Weights of a small GPT-style language model, trained from scratch on English Wikipedia.
Size: 15 layers, MLP 384 SwiGLU, vocabulary 2048, 6.33M parameters.
Architecture: RMSNorm before each block, rotary positions.
Each number is 50 + 10 x the weight over its row's rms, rounded and kept within 0 to 99. Layers, rows and columns count from 0. The size before them is the row's rms in percent of the matrix's.

# q: layer 4 attention query, 192x192, rms 0.126, rows 61-64, columns 0-191
# k: layer 4 attention key, 192x192, rms 0.12, rows 61-64, columns 0-191
q61 089:51 60 59 53 46 52 40 47 38 45 35 43 34 47 61 59 46 40 39 42 56 31 61 48 66 57 45 52 57 38 43 60 53 60 54 39 37 45 68 36 50 56 53 60 53 51 50 50 40 61 64 48 41 31 49 27 50 43 48 39 32 43 64 50 48 52 43 62 54 46 35 43 34 48 62 52 33 36 46 55 56 48 55 58 52 56 58 53 40 35 31 51 43 58 64 39 38 51 42 42 42 60 49 47 48 51 67 68 47 53 52 44 42 48 51 47 48 63 33 54 69 32 57 51 41 54 36 58 74 43 49 58 48 44 53 50 49 50 40 42 47 48 62 41 56 66 35 48 35 28 72 41 49 62 41 73 44 47 68 51 55 58 59 39 38 61 59 45 45 44 52 39 36 57 62 61 38 50 59 19 50 45 49 43 35 74 46 52 45 40 47 42
k61 094:55 55 40 58 35 53 46 40 39 46 50 67 40 47 62 51 55 58 58 62 61 51 22 42 82 54 77 49 38 48 60 32 69 50 58 43 50 62 43 59 59 31 63 52 66 51 35 48 75 52 48 58 53 51 68 35 44 39 47 56 49 37 47 50 35 62 45 48 59 42 35 39 68 50 38 50 56 64 39 29 47 51 43 55 36 49 57 64 61 46 70 52 51 34 55 55 49 54 47 54 41 60 42 35 40 50 42 55 34 49 50 54 51 52 62 47 50 46 58 64 51 49 43 56 44 58 48 57 48 42 56 71 38 57 62 42 52 47 40 51 48 70 39 46 59 48 63 65 52 58 68 40 29 46 40 65 50 44 40 50 50 39 56 57 49 43 63 39 52 48 48 37 51 44 62 62 55 55 47 57 50 58 48 45 50 59 64 37 56 60 45 32
q62 093:69 31 40 42 55 62 56 45 56 53 40 51 52 70 51 56 61 41 63 43 64 43 55 63 56 70 50 56 51 48 59 60 57 60 64 30 41 71 39 49 39 62 46 47 50 53 35 43 58 33 50 59 43 69 59 33 53 52 40 53 49 41 45 46 57 47 57 54 58 36 32 36 55 56 46 50 44 38 46 67 50 33 42 63 48 39 52 49 42 45 49 56 50 58 49 39 41 46 43 56 38 68 49 52 42 42 45 38 38 34 27 32 36 53 65 61 71 48 42 50 51 57 55 59 54 49 50 47 42 32 56 33 45 43 42 52 39 50 43 21 50 56 61 48 48 48 48 59 58 51 67 52 45 37 46 37 68 45 48 52 46 67 55 58 37 53 41 71 58 50 40 50 20 63 67 58 41 44 55 56 51 45 47 40 52 54 51 49 50 67 43 58
k62 089:44 56 59 40 42 50 50 61 49 37 50 66 60 59 54 48 55 52 60 56 42 48 52 46 41 42 57 45 56 31 50 42 55 53 55 63 60 55 59 52 57 41 53 49 53 50 51 52 46 54 66 47 65 48 66 47 56 40 46 66 32 51 71 38 58 46 36 60 53 61 56 42 51 37 23 52 55 27 55 28 66 39 65 47 42 37 44 43 46 55 63 39 47 59 53 50 37 64 34 50 47 38 60 50 62 62 55 39 47 40 60 64 63 65 60 60 44 41 51 55 37 54 41 50 42 60 34 58 35 44 56 39 36 53 28 69 52 55 53 35 51 54 43 42 37 47 57 37 49 86 56 50 67 41 45 33 64 41 46 32 57 38 23 66 47 55 52 45 51 49 49 48 40 55 49 61 47 42 66 50 51 46 62 37 59 50 43 57 40 55 51 48
q63 092:48 60 39 46 41 48 48 39 70 38 43 49 60 65 54 45 49 52 66 57 47 53 41 69 50 42 62 42 40 56 42 56 34 41 49 46 38 57 36 57 52 50 53 44 48 51 34 43 46 50 51 61 48 56 58 49 62 73 53 44 46 52 60 18 58 43 51 38 55 45 34 41 23 58 63 57 48 61 48 58 52 40 57 67 27 48 63 52 48 53 38 38 35 43 53 57 30 32 29 61 49 64 40 48 58 48 49 44 64 45 44 52 41 50 48 55 45 43 40 59 61 47 52 62 70 65 38 59 54 59 50 45 61 57 49 42 56 63 57 44 60 43 43 43 41 53 42 60 30 70 32 51 43 45 50 38 36 44 42 49 51 38 43 52 57 47 55 57 51 57 47 58 44 48 41 33 38 44 43 50 56 61 38 48 40 35 63 85 50 43 49 59
k63 102:51 39 56 47 67 42 39 50 47 54 48 25 59 57 46 50 46 61 45 61 50 62 52 38 63 52 39 50 54 53 62 50 44 46 57 49 32 43 62 65 44 39 60 39 40 52 47 47 54 62 21 54 48 38 56 42 59 42 52 61 41 43 71 56 37 43 47 42 44 56 49 44 47 60 33 55 42 48 41 51 36 64 58 44 61 54 50 48 40 47 54 35 41 57 55 63 55 55 60 51 44 43 70 56 30 48 49 43 40 62 44 35 55 52 63 61 47 51 49 41 46 53 61 54 45 44 53 58 45 13 63 58 52 63 38 52 48 40 54 38 46 54 40 70 50 51 45 77 42 54 54 45 43 66 57 63 73 53 56 71 40 64 44 51 68 53 63 60 53 45 45 52 39 51 33 43 60 45 65 28 68 52 46 40 40 57 60 54 63 37 60 49
q64 090:65 56 54 44 63 47 68 53 27 50 41 53 64 57 65 42 55 35 47 42 41 49 52 63 73 48 50 46 68 54 56 52 25 45 60 57 58 51 53 48 43 57 42 42 38 49 32 49 65 53 43 57 41 76 54 44 49 43 55 42 43 61 49 59 59 46 50 44 64 38 40 46 46 67 67 46 68 50 60 56 43 51 51 55 62 56 39 47 43 54 47 66 49 44 49 42 66 56 20 64 50 49 58 53 43 54 54 51 44 38 43 63 48 59 53 40 49 60 40 34 66 64 54 35 46 52 65 34 51 46 38 54 58 63 47 57 53 46 49 44 43 69 49 48 44 66 47 68 45 49 53 49 39 54 34 45 48 53 47 48 40 57 41 73 60 37 59 62 42 37 60 38 53 49 38 37 74 36 53 54 59 63 66 49 41 50 49 46 68 67 45 36
k64 089:54 52 46 65 56 67 44 41 55 56 34 42 34 42 58 48 68 59 41 54 57 51 57 41 63 53 47 62 45 29 49 56 65 59 56 47 53 50 45 48 57 37 44 31 53 39 43 58 47 65 48 55 58 46 43 41 56 44 44 48 58 57 50 61 50 53 55 42 49 71 33 47 47 31 37 68 37 58 66 65 43 50 51 43 47 52 47 44 36 44 55 27 61 39 50 43 24 34 42 54 65 74 43 51 55 39 57 53 45 60 61 30 48 53 54 38 65 31 47 60 44 50 54 50 62 53 49 50 49 49 53 50 50 53 24 56 40 45 53 42 46 68 43 43 22 70 59 52 47 56 42 52 41 47 51 43 69 49 67 44 32 48 45 38 39 64 45 41 43 42 55 48 36 51 58 56 43 45 66 41 47 45 59 40 57 54 41 53 22 45 48 61